config = dict(
    qk_norm=True,
    tie_embeddings='early',
    init_std_o=0.0,
    init_std_down=0.0,
)
Each number is 128 + 24 x the weight over its row's rms, rounded and kept within 0 to 255. Layers, rows and columns count from 0. The size above them is the row's rms in percent of the matrix's.

# layer 8 MLP down (transposed), 4608x768, rms 0.0193, rows 3152-3220, columns 144-191
size [ 99 104  97  91  91  98  84  91  98  94  98  89  92  84  96 104  98 107  86 107 100  90  86 109 100  99  99  93 106 100  98  92  99 103  99  99  95  95  97 103 101 100 106 106  92  97 106  98  95 110  99  99 105 100 101 101  89  94  90  98 100  94 103  98  97  93  88  99  93]
[[139 103 111 173 153 152 120 153 165  98 113 103 157 160 127 170 143 100 136  79 130 150 165 148 105 179 184 154 138 117 113  89 110 126 115 103 155 128 124 123 110 115 138 134 153 121 135 119]
 [143 107 147 119 146 143 115 135 139 148 111  66 119 102 114 156 110  87 124 144 119 128 110 144 135 126 168 139 131 136 166 187 147  98 139 133 123 124 107 126 174 131 192  98 181  97 150 136]
 [111 153 102 132 134 114 130 126 122 151  88 147 132 121 124 154 147 148 151 144 169  99 117 140 122 103 124 111 123 155 126   0 142 143 109 156 106 108  96 129 139 126 134 175 142 112  64 103]
 [133 149 122 121 105 130 132 152 113 118 182 131  91 150 113  90 122 129  87 106 102 144 136 123 130 119 106 130 180 138 153  17  94 128 113 130 113 148 125 117 118 104 145 177  89 116 121  79]
 [126 133 139 101 100 115 121 104 142 154 146 146 148 141 126 113 118 109 125 145 150 153 110 119 107 147 162 162  93 121 161 198 129 139 138 155 152 133 139 141 122 114 121 137 135 117 144 184]
 [ 92 136  94 145 152 109 143 137 146 111 137 138 122 138 137 137 180 136 144 151 146 138 145 143 131 134 118 130 149 110 116  93  90 151 109 125 127 110 135 117 125 161  97 117 108 144 148 166]
 [160 138  90 127 128 133 114 137 114 117 141 137 118 120 153  98 178 164 113  80 134 116 102 102 139 137 141 123 103 111 169 133 109 185 123  97 144 149 160  81 114 169 126 130 144 117 129 114]
 [ 95 137  96 105 142  84 107 118 115 144 154 150 118  80  81 156 126 144 111 125 170 136 128 126 137 120 122 136 155 149  81 103 137 135  83 104 113 165  91 135  75 145 128 145 135 127 108 131]
 [ 58 131 136 114 123 145 128 112 134 132 107 145 119 147 139 150  94 119 155  84 121 129  83  98 141 115 117 105  91 143 144  73 135  98  90 149 136 124 132 114 143 154 129 138 130 147 130  86]
 [217 124  96 121 130  93 144 115 113 125 130 143 122 124 129 118 133 150 149 182 107 168 131 122 134 109 140 127 135 130 134 159 115  60 107 112 159 112 107 136 133 154 204 114 130  83 153 149]
 [101  95 118 145 139 180 155 120 134 147 147 146 152 138 135 131 124 147  86 144 171 101  80  99 107 147 104 145  98 121 116 192 120 134 135 163 117 141 115 126  94 160 106 121 147 119 132 142]
 [162 161 119 106 104 122 122 155 142 122 120 136 177 116 146 122 110 148 116 133 138  81 162 111 166 156 131 103 163 173 144   0 136 128 160 159 133 127 150 132 106 103 139 121 107 149 111 179]
 [226 120 143 153 107 118 119 118 108 137 149  85 125 167 123 133 112 126  86 129 132  74 120 134 115 111 167  81 198 128 106   0 126  98 118 143 115 115  85 139 138 107 135 118 137 133 145 141]
 [168 131 126 144 132 127 112 119 134 132 158 115 151  73 107 125 149  97 109 104 126 119 136  89 100 110 126 125  91  95 145 141 127  95 125  98 138 174 156 133 110 157 154 146 142 114 157 133]
 [113 122 136 146 130 168 132 154 137 120 111 118 176  92 124 132 138 139 154 102 120 124 172 103 102 132 117 159 118  96 103  44  96  92 118 128 117 116 123 108 102 108 143 128 131 120 147 133]
 [159 114 107 110  92 210 121 152  84 160 102 138 113  96 126 158 153 132 125 145 137 146 125 145 131 141 164 161 111 137 135 175 176 142 142 108 174 132 179 133 135 144 153  74 125 144 130 137]
 [125  93  94 109 162 157 167 125 123 147 124 140 132 124  82 134 148 156 126 150 100 133 135  97 128 139 135 125 188 127 164  37  99 135 119 109 103 123  79 124 104 148 121 161  96  96 169 121]
 [125 111 141 120 139  99 123 136 190 130 145 145 120 117 124 112 124 151 152 172 159 149 124 125 148 177 154 109 157 106 167 156 157 127 120 104 124 167 131 159 189  98 120 154 108 143 130 123]
 [158 138  95 143 126 116  91  94 115 137 161 116  54 105 162 122 164 137 152 136 104 143 113 107 113 143 155 130 154 122 163 101 144 145 138 123 108 126 138 172 133 112 138  89 161 108 168 134]
 [115  79 121 149 126 110 113 101  99 141 177 122 108 126  95 130 134 128 132 164 107  73 119 106 139 139 120 139 139 157 109  77 148 107 135 199 101 120 136  74 149 126 113 174  92 176  82 141]
 [ 83 142 155 131 128 122 118 121 133 137  92 142 100 132 166 137 123 160 139 105 173 154 126 208 101 158 119 103 146  92 140 115 156 118  94 120 114 165 106 109 156 139 146 118 121 122 136 105]
 [124 120  94 136 100 121 113 109 106 114 115 170 113 126 111 114 138 117 129 105 107 108 166 126 165 110  91 126 128 116 144  18 150 149 125 108 109 145 169 134 133 126 141  86 142 118  92 159]
 [157 122 102 108 153 167  84 152 125 151 154 105 134 112 105 115 154 110 152 136 145 137 118 144  89 126 119 111 108 141  85  86 124 166 140  87 153 165  57 127 115 123 136  98 126 134  96 106]
 [120 109 106 101 109 102 111 126 132  90 116 140 127 126 139 137 142 148 128 137 136 100 105 132 129 161 125 122 121 138 116 116 137 102 170 145  98  89 152 149 162 138 125 127 149 144 117 146]
 [125 104 108 127 138 151 128 127 130 137 144 121 114 135 157 146  94  88 135 147 125 134 145  85 148 116 116 168 120 135  83 119 108 142 148 122 122 124 111 115 119  98  70 122 136 160 126 126]
 [ 84  84 110 154 120 130 168 139 124 106 135  67 155 166 154 152 122 141 152 158  89 131 101 138 129 132 114 124 178 144 110  95 108 128 155 129 128 123 123 127 139 148 134 161 121 110 137  99]
 [137 136 139 115 121 133 127 133 163 102  55 148 134 137 134 105 139 127 101 124 138 126 107 117 110 139 110 128 140 122 123 109  95 100 116 118 118 108 108 104 165  96 164  97 133 141 135 122]
 [135 101 174 102 124 115 124 117 121 165 154 129 149 144 114 121  93 102 124 118  95 158 165 137 140 140 104 152 137 118 118  51 127 130 158 148 141 107 148 127 111 141 129 105 118 121 108 130]
 [127 165 121  87 126 123 123 140 118 111 158 131  98 109 125 134 122  88 154 110 102 156 127 115 112 145  80 110 140 125 133 126 157 178 160 118 172  90 122 155  80 107 168 157 163 149  78 190]
 [154 145 132 117  89 114 122 159 138 143 148 143 157 140 100 175 114 120 106 168 159 137 113 117 166 124 158 160 103 148  76  87 125 125 136 113 137 141 170 125 129  80 131  93 148 132 154 122]
 [139 112 126 160 115 137 128 105 100 158 125 122 149 134 125 122  95 126 155 145 110 134 132 120  93 120 102 102 106 118 125   0  99 108 135 137  92  91 128 141 151 102 118 113 110 167  94 119]
 [167 130 131 106 128 189  91 155 127 148  65 106 153 187 101  96 100 139 124  94 141 140 142 117 162 123 137 128 110 140 155 118 115 118 154 121 118 132 174  92 115 174 153 127  73 136 135 153]
 [164 106 118 122 115  70 103 161 125 133 145 127 115 150 172 120 158 120 109 114 148 163 137 128 113 118 159  97 112 119 139 151 107 103  94 119 105  94  97 157 128 129 209 112 109 163 174 137]
 [142 145 149  45 177 145 132 140  90 151 120 119 130 113 188 156 132 132 144 138 103 120 148  93 118 140 139 116  82 136 128 154 151  94 159 126 120 127 105 109 154 148 128 152 125 113 101 166]
 [144 106 109 109  67 149 134 106 117 146 127 145 170 123  78 133 103 139 156 105  97  84 129 124 138 126 133 125 109 152 109 154 165 157 131 153 114 130 133 151 150 120 121 115 186 136 141 115]
 [119 155 156 114 139 146 121 161 119 119 145 133 110 145 109 139 157 103  91 120 103 139 194 137 128 166 124  93 120 109 123 178  93 108 103 110 160 138 132 124 113 146 130 125 120 114  90 152]
 [159 137 134 134 104 129 134 133 101 134 148 158  90 144  92 129 134 127 128 130  99 139 143 116  83 102 108 158  84 121 163 110 120 162 145 193 116 127 200 178 176 121 127 138 148 102 107 110]
 [139 110 109 139 143 112 144 118 156 163 138 156 148 119  98 119 131 127 109 160 102 126 138 104 112 138 136 131 167 106 139   0 129 124 141 118 141 141 145 106 128  94 101 135 141 139 117  95]
 [102  98 128 131 167 119 132 100 149 128 112  97 155 168 111 104 132 131 120  82 128  81 119  73 133 139  92 110 110 107 119 195 119 140 116 135 109  91 162  93 131 166 136 143 105  95 108 150]
 [135 172 131 169  98 177 116 151 135 143 135 164 139 154 154 101 131 129 154 102 108  82 109 123 141  99 118 123 119 151  78 107 132 128 145 165 106  92  91 124 139 126  90 128 111 173 135 124]
 [167  89 147 101 145 116 138 107 122 126 135 126 157 135 128 151 151 134 150 139 155 159 110 112 148 128 116 165 112 111 131 141 152 143 145 154 129 165 131 142 100 148 112 143  83 129 134 130]
 [116 178 171 150 144 166 138 102 116 122 118 119 131 193 182 141 132 142 153 122 122  96 124 157 148  95 109 120 141 133  89  64 129 126 136 175 115 125 150 162 150 114 138 126  99 136  96  84]
 [114 128 160 115 100  74 125 112 118  95 100 170 196 123 174 123 113 155 130 212 144 115 138 140 147 170 125 146 105  80 119 151 132 134 141 137 157  99 131 110 156  88 118 121 141 106 140 142]
 [139 111  87 117 122 141 150 112 120 131 106 120 132 148  85 123 168 113 118 147 113 143 123 116 173 174 131  95  81  89 141 227 123 143 160  63 122 131 126 116 146  55 117 143 112 148 118 105]
 [118 107 121 123 110 159  99 127 148 134 134 140 119 136 130 110 137 107 143 115 143 110 137 147  97 134 127 128 190 176 176   0 111 154 177 131 135 149 126 126 161 144 132 123 142 153 173 144]
 [149 103 121 127 107 129 154 102 147 147 137 138 115 138 144  64 124  90 112 108 126 141 134 158 173 126 141 139 150 139 164 134 135 116 120 135 139 151 142 157  98  86 102 103 127 147 124 130]
 [134 115 133  84 135  86 127 150 151 137 149  83 136 123 141 156 109 118 223 111 125 138  97 152 142 120 131 102  90  77 115 185 111  98 130 112 112 148 117 123 138 116 141 104 103 132 147 132]
 [124  92 152 161 119 135 161 111 111 127 139 110 146 155 120 143 117 123 132  94 130  79 133  95 116 135 107 118 187 133 128   0 120 120 133 148 113 118 122 179 114 144 135 135 112 116 184 130]
 [ 77  95 134 113 119 103 124 135 153 148 105 153 147 149 126  83 133 122 115 106 162 162  89 114 101 119 137 149  85  85 104 176 152 123 107 143 176 162 130 147 105  71 139  95 129 112 114 117]
 [131 111 129 126 152 117 138 140 140 147 136 149 150 119 122 150 111 138 104  93 121 127 136 101 144 170 132 155  53 134 186 157 153 102 138 149  97 166  85 133  93 128 109  92 137 144 167 104]
 [115 155 100 179 114 165 126 139 146 147 125 143 187 172 166 115  81 153 124 155  88  97 135 125 132 160  92 152 153 156 134  49 112 173  75 100 118 128 125 109 105 102 174 115 115 138  43 115]
 [123  94 132  82 120 151  86 134 129  89 168 129  82 165 152 114  95 111 139 156 103 137 100 146 112 151 150 136 127 140 116 109 116 121 132 139 127 103 130 143  99  81  75 136 142 120 189 155]
 [139 162 112  88 114 154 125 100 116 141 135 106  97 135  97 156 105 119 114  98 119 171  91 155 139 153 120 144 103 114 131 162 114  94 159 152 130 131 121 148 159 132 129 120 113 103 164 125]
 [143  95 120 153 131 112 116 113 132 105 118  93 100 138 133 124 130 149  98  99  76 109 102  88 167 158  93 150 156 129 105  52 105 164 121 137 146 128 136 121 140 161 139 136 115 113 117 191]
 [146  94 134  83 130 160 115 117 152 116  77  92 123 125 145 176 141 162 153 114 143 126 143  85 118 119 121 124 162 141  85  35 112 109 117 179 130 149 126  75 163 101 108 134 124 125 120 115]
 [ 98 116  93 142 131  97  97 128 123 158 100 120 115  97 119 111 107 136  96 140 135 150 144 147 139 137 119 110 223 111  93  42 140 140 107 156 135 131  99 124 102 169 133 111 125 127  59 138]
 [140 152 127 130 138 137  94 136 128  96 132 185 109 127 120 156 172 113 118 100 108 137 149 134 134 150 110 120 132 142 141  97 115 140 123 145 125 151  92 101 103 145  82 131 124 148 200  68]
 [ 72 125 131 107  97 130 129 149 151 101 101 128 107 176 124 125 161 122  78  96 154 119 116 146 140 183 127 175 103 151 152 146 136  66 109  93  70 108 106 131 104 122 131 138 147 104 111  97]
 [151 106 128 111 130 131 153 114 102 126 106 115 129 148 106 159 111 157 113 154 165 130 153 139 138 155 119  95 167 163 162  90  89 135 127 139 112 119 117 132 146 139 100 111 136  75 156 133]
 [134 163 125 117 144 148 159 110 138 139  66 123 161 146 105 114 110 105 144 123  79  96  96  94 107 143 130 156 168 143 137 131 143 126 128 127 116 144 128 129 107 115  64 108 131 136  97 219]
 [ 99 129 144 122 164 100 115 125 120 189 109 114 168 174 147 134 108 156 126 120  76 148 118 160 170 121 139 123 187 132 102  39 120 137 151 168 177  83 146 102  76 142 112 119  77 124 127 117]
 [163 125  89 107 126 130 110 141  98 150 144 145  62 142 128 136 128 143 138 154 131 144 104 149 111 160  93 146 109 129 143 107 134 128 150 147 130 161 130 159 133 148 129  98 117 124 105 175]
 [110 128 124 103 122 141 154 134 150 110 108 164 115 129 137 168 107 156  86 125 128 114 160 138 133 135 124 118 184 155 110   0 112 120 176 130 114 134 168 137 123 140  75 151  80 123  69 151]
 [120 118 147  85 105 200 156 135 129 106 154 132 107 128  98 114 114  96 169 147 148 155 155 175 121 183 106 130 147 107 121  87 146 125 151 153 100 156 141 135 129 123 145 138 114 118 130  79]
 [131 117 155 149  89 100 125  99 107 144 136  84 128 102 111 138 103 105 117 139 168  97 126 148  70 166 128 108 122 123  81  14 159  95 149  51 175  99 138 149 137 141  91 116 147 122 146 132]
 [135 145 101 131 122 113 106 113 134 126 133 146 108  87 117 126 118 130 110 105  97 160 147 137 156 135  91 107 145 134 127 154 138 138 139  82 117 124  98 117  93 122 155  69 177 157 114 137]
 [114 123 172 138 135 124 107 147 105 155 115 136 134 128  83  46 137 161 145 101 134 118 133 149 140 126 116 162  83 143 149 121 107 116 132 188  75 133  88 118 133 152 104 142 113 133 125  87]
 [156 153  99 151 100 170  93 159 141 124 143 118 164  96 174  87 164 129 137 127 131 113 135 155 107 125 134 102  86 108 159  97  87 134 131 123 109 131 130 150 123  72 171 106 129 104 110 130]
 [133 142 129 116 146 114 129 144 139 126 130 110 125 140 109 132 143 125 162 145  86 152 162 122 136 108 117 115 182 111 112  51 117 132 154 136 115 122 127 197 119 157  85 179 130 111 126 143]]
# layer 8 MLP up, 4608x768, rms 0.0245, rows 3153-3221, columns 144-191
size [102  94  91  92  97  84  89  95  95  96  92  91  89  95 103  96 110  91 107 104  89  87 110 100  96  99  97 103 100  92  94  98 106  99  99 100  99  95 102 102  98 107 107  94 101 110  93  96 114  96  95 105 103 102 100  94  97  94  99 102  92 102  97  97  93  88 100  91  98]
[[144 113 153 122 146 145 109 104 111 142 136 104 132  98 143 141 165 146 119  84 176 104 100 100 153 113  85  97  92 156 133 145 140 100 116 117 153 110 104 151 127 148 150 138 128 154 100 141]
 [137 137  99 129 106 166 166 100 131 135  80 110  73 154 139 136 127 131 138  99 154 100 155 113 149 152  77 128 134 127  87 139 128  99 172 166 161 152 163 143 157 147 120 150 122 110 143 152]
 [142 173  77  93 159 106 124 136 135 111 117 153 158 174 175 140 121 137 150 160 175 130 126 104  91 104 102 128 109 151 114 122 134 134 114 123 121 181 146 125 115 109 152 145 129 106 134 173]
 [140 148 107 164  87  74 144 148 118 153 131 134 128 120 141 141  86  98 161 128 108 128  74 127 102 133 140  68 136 168 157 139  94 114  98 147 175 155 100 129 120 141 130 109 124 124 101 168]
 [127 141 111 151 101 105 116 139 154 119 103 145 150 165  95 109 160 139 137 122 130 131  77 115 164 143 111 135  81 142  97 154 143  83 151 145 147 106 173 117 129 118 110 159 150 138 115 152]
 [113 118 145 116  92 176 124 155 106 145 145 137 127 125 165 111 123 109 135 146 136 147 164 126 128 166 182 124 118 175 134 149 117  99 111 151 100 123 136 151 141 132 158 109 107 112 155 101]
 [153 116 160 127 113 168  96 118 127  88 118 139 112 134 130 116 105 163 129 130 108 118 130 137 105 129 139 161 129 149 165 147 163 116 135 146 116 102 138 130 146 124 117 125 162 169 128 107]
 [124 161 126 152 130 119 150 101  99 147 143 134 148 171 101 136 136 154 111 132 146 150  65  90 127 115 111  88 114 154 127 136 138 124 112  96 133 148 141 133 105 144 139 158 144 151 131 117]
 [153 135 160 149 119 108 138 135  93  80 119 141 129 134 149 136 106 131 119  79 146 160 143 136 110 143 132 101 118 131 163 136 118  64 108 141 144 106 106 145 105 123 128 125  91  87 170 143]
 [159 123 114 131  89  93 125 175 127 143 133 110 105 144 118  98 108 131 139 103 163 119 139 144  95  97 115 168 131 120 144 146  95 168 130 163 136 120  87 122 138 119 157 129 111 125 117 145]
 [155 131 105 122 142  87 123 139 131 152 120 144 122 131 117 139 124 113  93 109  92 130 110 160 106 128 124 147 137 103 138 130 177 143 147 132 139 190 133 175 153 162 115 156 127 127 148  86]
 [117 138 123 105 100 172 119 140 126 108 139 165 118 135  81 117 172 125 100 152 104 111 126 128 122 136  89 109 143 106 131 155 149  99  85 101 118 139 134 170 133 121 112 151 132 109  97  99]
 [137 118 141 134 141 108 156 114 121 118 107 111 127 170 139 148 141 117 110 149 140 116 144 129 148 133 112 134  82 141 134 138 137 110 140 148 118 119  98 173 146 105 124 150  72 136 122  84]
 [ 89 158 148 132  79 176 111 142  96 106 146  84 139 131 116 127 117 134 158 150 131 164 143 100 155 129 140  94 111 134 154 130  96 157 158 111 125 108 108 144 116 119 115 119 168 125  83  73]
 [118 102  91 117 139 125  78 128 119 137 133 135 105 107 119 138 118 130 158 100 116 124 151 111 189 140 160 146 111  91 138 144 125 132 129 140 175 138 104 173 103 174 129 149  95 137 137 119]
 [103 139 105 125 131 134 135 144 176  73 103 147 174 177 143  81 124 133 227 131 140 111 122 169  93 141 139 129  98 105 146 139 161 148 109 109 152 145 106  96 136 146 123 148 110 190 128 137]
 [191 125 139 116  93 132 137 158 127  94 156 154 149 151 134 139 127 111 119 153 125 166 152 116 131 140 149 115 106 187 139 129 152 136  90 142 131 104  85 149 126 117 127 106 160 134 115 144]
 [169 116 119  98  83 113 130 144 133 121 121  96 133 129 152 116 104 185  61 143 193 129 168 117 176  78 134 135 121 113 107 158 135 131 140 120 158 125  82 140 158 140 108 116 104 114 119 122]
 [151  82 126  98 103 101  90  86 121  83 158 155 163 193 123 118 121 134  87 121 106 173 104 116 137 113 105 126  69 123 101 116 141 103 131 135 127  94 164  81 127 165 169 191 131 128 182 117]
 [135 124 135  99 136 155 118  82 178 102 113 100  93 131 132 152 133 115 131 129  92 137 143 152 142 126 139 121 142  97 111 131 150 100 158 133 124 175 144 163 152 102 138 158 125 133 150  97]
 [134 131 119 119 167 122 143 148 140 117  85 147 126 130 134  69 169 146 106 127 134 120 111 128 136 162  78 112 102 109 150 128 113 103 136 174  96 104  76 183 128  81 140 130 110 171 124  92]
 [119 109 174 155  93 166 129 160 152  78 121 163 133 155 128 126 121 141 114 119 167 177 143 160 114 124 148 147 133 130 141 131 170  66 115 146  99 110 136 111 104 112 126 162 131 126 151 105]
 [190 124  97 135 126 131 151 102 157 128 124  97  94 119 134  86 183  87 151 121 118 147 111 146 116 121 113  92 105  93 166 133 100 131 137 145 135 146 136 137 152 108 124 137 165 109 137 105]
 [141 108 102 130  73  97  98  99 100 139 120 166 113 139 152 118 104 132 124 115 161 108 110 114 111 153 149 122 136 113  99 155 145 166 166 167 133 137 144 154 103 135  98  98  74 116 159 146]
 [140 153 137 106  71 133 124 109 152  89 119 130 131 159 150 153 149 140 114 117 115 131  92 115 140 111 130  83  70 146 104 137 117 174 135 118 165 138 129 136 108 128 109 148 111 155 114 120]
 [142 121 140 115 138 135 148 118 132 104 158 112 154 147 106 124 109 130  80 135 172 125 130 159 144 102 145  55 128 120 118 160 127 157 104 132 113 180 142 144 106 129 128  90 117 114 155 135]
 [ 87 142 141 125 133 100  87 155 127 137 143 122  91 157 119 141 130 135  94 110 128 172 118  76  79 134 112 136 139 122 149 136 128 130 112  97 187 121  91 125 131 159 131 123  98 173 119 122]
 [135 168  95 100 105 156  89  86 153 140 141 138 107 132 111 120 161 131 121 116 154 122  93  84  87 108 163 112 134 124 114 157 114 116  99 121 126 115 112  78 160 116 163  95 123 145 144  92]
 [146 146 106 124 109 160 149 143 143 134 143 143 141 169 100 138 133 146 134 126 138 134  99  92  90 135 114 139  98 183 156 159 118 124 129 100 114 117  83 157 155 146 161  95 149 109 124 120]
 [122 126 129  98 126 150 166 148 166 134 101 110 158 134 105 120 146 145 109 197 116 139 132 134  86 112 116 128  93 164 146 139 125 107 121 115 127 152 120  97 119 139 125 126 130 146 137 107]
 [ 87 115 113 136 127 143 148 145 148 136 120 127 123 118 114 161 128  97 103 172  98 127 121 106 134 143 125 129 122 151  89 140 103 146 146 106 142 123 130 120 123  72 146 117 117 120 100 150]
 [125 146 123 125 110 136 134 167 124 124  99 114 127 129  70  99 115 107 114 119 114 160 133 106 128 106 143 110  88 123 115 153 122 118 175 128 197  93 116 156 131 154 146 130 140 144 126 108]
 [114 142 136  61  77 121 139 140 160 119 126 104 139 133  96 141 149 102 108 105  99 136 119  99  95 132 132  80 138 105 158 164 162 126 144  55 129 146 128 145 162 137 107 127 137 148 106 166]
 [124  95 145  93 131 125 100 150 152 181 102 122  73 131 145 195 134 113 124 119 119 154 136 139 112 111 180  97 127 104 107 132 127 105 175 131 151 109 139 120 119 138 133 154 120 145 176 105]
 [137 154 117 117 158  93 100 113 124  94 128  85 158 111  44 123 186 129 132 146 105 130 145  98 100  90 125 138  85 118 134 153 109  86 123 153 156 169 122 125 134 143 133 135 105  76 123 160]
 [174 122 173 126  98 129 148 160 151 144 163 133  56 131 108 122 118 127 102 127 113  95 116 158 101 116 172 143  95 154 118 124 132 166 118 107 133  82 119 163 116 117  81 124 139 123 123 115]
 [113 162 122 132 114 104 127  81 137 117 112 135 129 107 130 110 109 172  95 136  98 122 158 140  86 144 100  97 133 135 137 138 126 197 157 104 169 109 115 142 154 108 152 156 114 170 153 142]
 [139 139 113  95  80  87 127 129 145 125 161 157 132 113 115 113 145 133 117 103 112 152 154 132 139 109 142 118 157 154 174 187 157 106 111  99 147 134 106 154 130 171 142 102 128 147 137 124]
 [148 115 140 135 110 160  93 118 137 141  92 145 100 136 163 127 140  93  70  72  80 164 133  86 147 147 148 153  99 107 150 125 216 116 171 138 154 106 168 167 157 149 112 138 147 178 127 149]
 [121 108 166 124 124 172 113 142 151 143  96 132 120 177 111 157 110 129 102 130 128 142 178  94  82 149 154 124 133 118 165 113 112 129 119 114 115 104 112 163 112 126 161 161 145 141 178 100]
 [152 143 128 118 152 109 125  85 144 120 116 132 115 161 140 146 128 136 119 156 136 101 159  92 147 128 111 108  96 133 146 150 122 154 129 114 156 132 125 162 128  97 156  99  82  84 147  96]
 [114 131 147 108 108 107 145 136 148 101 137 180 138 156 149 149 138 125 149 176 169 159 109 107 113 185 125 103  98 111 150 154 133 114 124 134 165 157 127 137 136 157 146 131 104 169 124 140]
 [163 125 132 115  99  98 143 120 119 121 127 130 164  90 119 113  91 143  86 104 121 130 128 130 146 126 121 117 127 152 105 136 167 121 151 170 108  91 129 149 139 157 133 128 127 116 148 136]
 [147 109 149 128 145 135 116 143 134 116 173 123 145 142 111 152 137 136 112 106 150 105 162 123  88 129 137 130 183  95 150 126 120 131 142 116 142 127 157 170 174 136 127 166 106 134 111 139]
 [136 118  96 143 125 128 117  89 120  98 122 134  83 128 132 106 127  73 164 105 103 111  83 129  97 145 170 102 120 156 123 133 159 161 136 143 129 176 132 135 130 154 138 139  97 113 116 107]
 [149 115 123  81 156 116 132 130 155  88 119 119  84 187 119 121 126  75 116 155 154 156  91 127 123 145 114 139 109 104 124 142 193  99 117 116 147 107 118 106 129 105 141 208 107  66 157 161]
 [166 139 106 130 136 135 130 158 179 121 145 146 105 190 142 112 123  97 114 161 103 151 129 130 153 141 141 129 121 137 105 138 138 128 141 118 111 130 110 128  98 100 133 170 142 120 140 129]
 [ 90 138 142 108  80 136 116 139 134 162 127 150 125 145 124  85 121 159 138 111 116 138 130 125 116 158 109 143 123 107 134 146 124 150 162 133 118 111 122  90 132 106 160 134 156 149 136 123]
 [149 156 145 125 126 154  96 130 180 153 123 133 158 134 126 131 162 114 141 126  96 106 103  71 132  95 182 126 144 114 113 140 113 166 181 135 134 146  93 159 144 134 149 164 114 152 172 122]
 [158 148 123 129 153 106  73  99 128  96 146 137 139 182 161 146 136 119 159 110 112 160 129 111 130 140 126 110  85 120 192 133 139 140 109  98 138 128  89 113 130  73 124 113 139 143 163 131]
 [146 138 113  85  98  93  90 207 172 124 153 151 106 170  93 155 121 147  92 112  96 148 113 136 141 102 142 131 120 113  95 141 152 185 134 127 139 123 162 122 113 154 131  76 146 127 110 109]
 [127  89 147  86 106 135 118 115 174 117  92 115 146 118 154  93 119  68 123 116 128 110 122 132 135 135 123 100  91 160 107 132 131  93  64 107 105 145 122 140 144 151 125 134 105 129 133 133]
 [149 141 123 138 101  86 125 142 124 115 127 104 104 135 155 131 159 124 149 117 110 145  86  95 145 212  91  92 140 133 128 131 166 188  85 133 131 130 122 137 144  80 152 118 130 162 119 100]
 [136 170 132 131 124  92 132 130 146 104 125 148 151 141 125 101 179 134 140 147 115 109 116 117  87 146 121 115 133 163  91 142 148 153 112  93 151 110 110 128 125 154 171 148 240 146 115 145]
 [110 144 129 109 159 146  84  97 176 128 141  93 140 152  70 116 112 141 156 119 111 119 159 118 162 119 136 150 116 133 114 109 131 153 134 147  92 157  99 141 125 110 168 183  93 125 113  96]
 [120 156  92 128 144 168 103 146 128 109 174 139 130 147 125 129 166 114 138 163  80 154 123 124 135 137 118 135 116 131 129 124 106 101 130 134 148 138 141 138 142 123 120 158 125 106 130  56]
 [186 164 115 119 112 129 128  77 125 131 130 102 128 132 108 129 137 127 151 116 116 126 124  81  96 107 181  81  98 140  95 151 138 167 144 165 189 127 118 173 129 180 121 122 119 143 137 118]
 [119  83 115 141  98 150 108 127 117 129 124 113 144 161 130 127 156 121 105 150 133  77 119 139  91 136  93 134 119 144 114 111 107  95 118 110 128 107  95 146 164 134 143 161 141 128 159 111]
 [182  89 151  89 111 108 171 104 121  79 175 119  97 131 147 123 115 129 135 125 115  91 123 119 112 150 145 113 122 127 125 118 122 139 120 129 156 105 120 133 110 142 159 110 118 124 148 111]
 [141 150 101 101 155 124 126 145 179 151 100 121 153 136 122 145 167 115 156 140  69 109 108 120 111 138 128 159 129 115 127 129 112 155  99 133 152 126 166 142 139 105  76 159 120  80 138 125]
 [137 103 124 114 139 119 151 150  89 140 107  62 120 114 141 174 103  90  93  90 162 109 124 139 152 157 147 102 116 134 161 162 128 140 157 134 179 122 149 190 118 114 134 125 132 123 155 102]
 [ 99 128  88 130 180 122  86 147 133 137 164 103 126 163 141 137 141 164 125 126 134 108 166 123 164 137 143 133 144 137 165 125 135 104  93 116 115 150 150 126  83 154 121 111 149 117  88 124]
 [ 98 132 143 146 138 120 147 124 138 144 108 113 144 132  97  97 128 125  67 122 155 127  90  90 125 140 152 123 114 161 148 136 108 117  97 109 152  97 132  88 125 107 128 104 181 159 165 123]
 [116 127 146 148 150 109 174 118 125 115 116 104 109 126 132 141 131 116  76 150 134 132 146  96 111 117 144 110 128 116 124 133 141 156 146 148 124 140 154  95  98 135 140 114 120 111 144 139]
 [138 145 122 133 127 182  97 135 113 105 146 110 129 110  96 143 110 123 113 134 127 116 130 140 121 155 103 146  98 113 134 130 158 125 124 126 127 136 190 121 167 137 143 155 109  73 128 148]
 [105 123 131 138  67 128 145 135 123 126 161 113  94 133 142 126  63 136 129 140 155 157 146 110 103 108 146 130 103 138 159 133 104 133 122 138 148 145 151 121 126 169 128 156 164 101  76 162]
 [129 153 156 149 107 131 149 143  81  99 151 131 149 111 132 121 133 126 113 144 151  91 143 159 149 131 124 100 109 145 120 149 158 109 171 138 108 167 136 136 145 107 138 144 116 146 122 136]
 [128  95 100 105 161 145 106 166 111 109 146 147  84 138 114 138 109 143 114  89 119  98 135 129 121 105 137 146 140 108 122 112 105 150 133 141 155 124 111 138 152 108 142 136 122 112 120  85]
 [121 180 146 113 153 140  81 135 108 104 126 152 115 158 119  71 119 163  84  99 122  72 144 118 174 158 103  98 154 110 150 119 157 120 139 100 114 150 120 143 133 117 120 158 131  72 116  89]]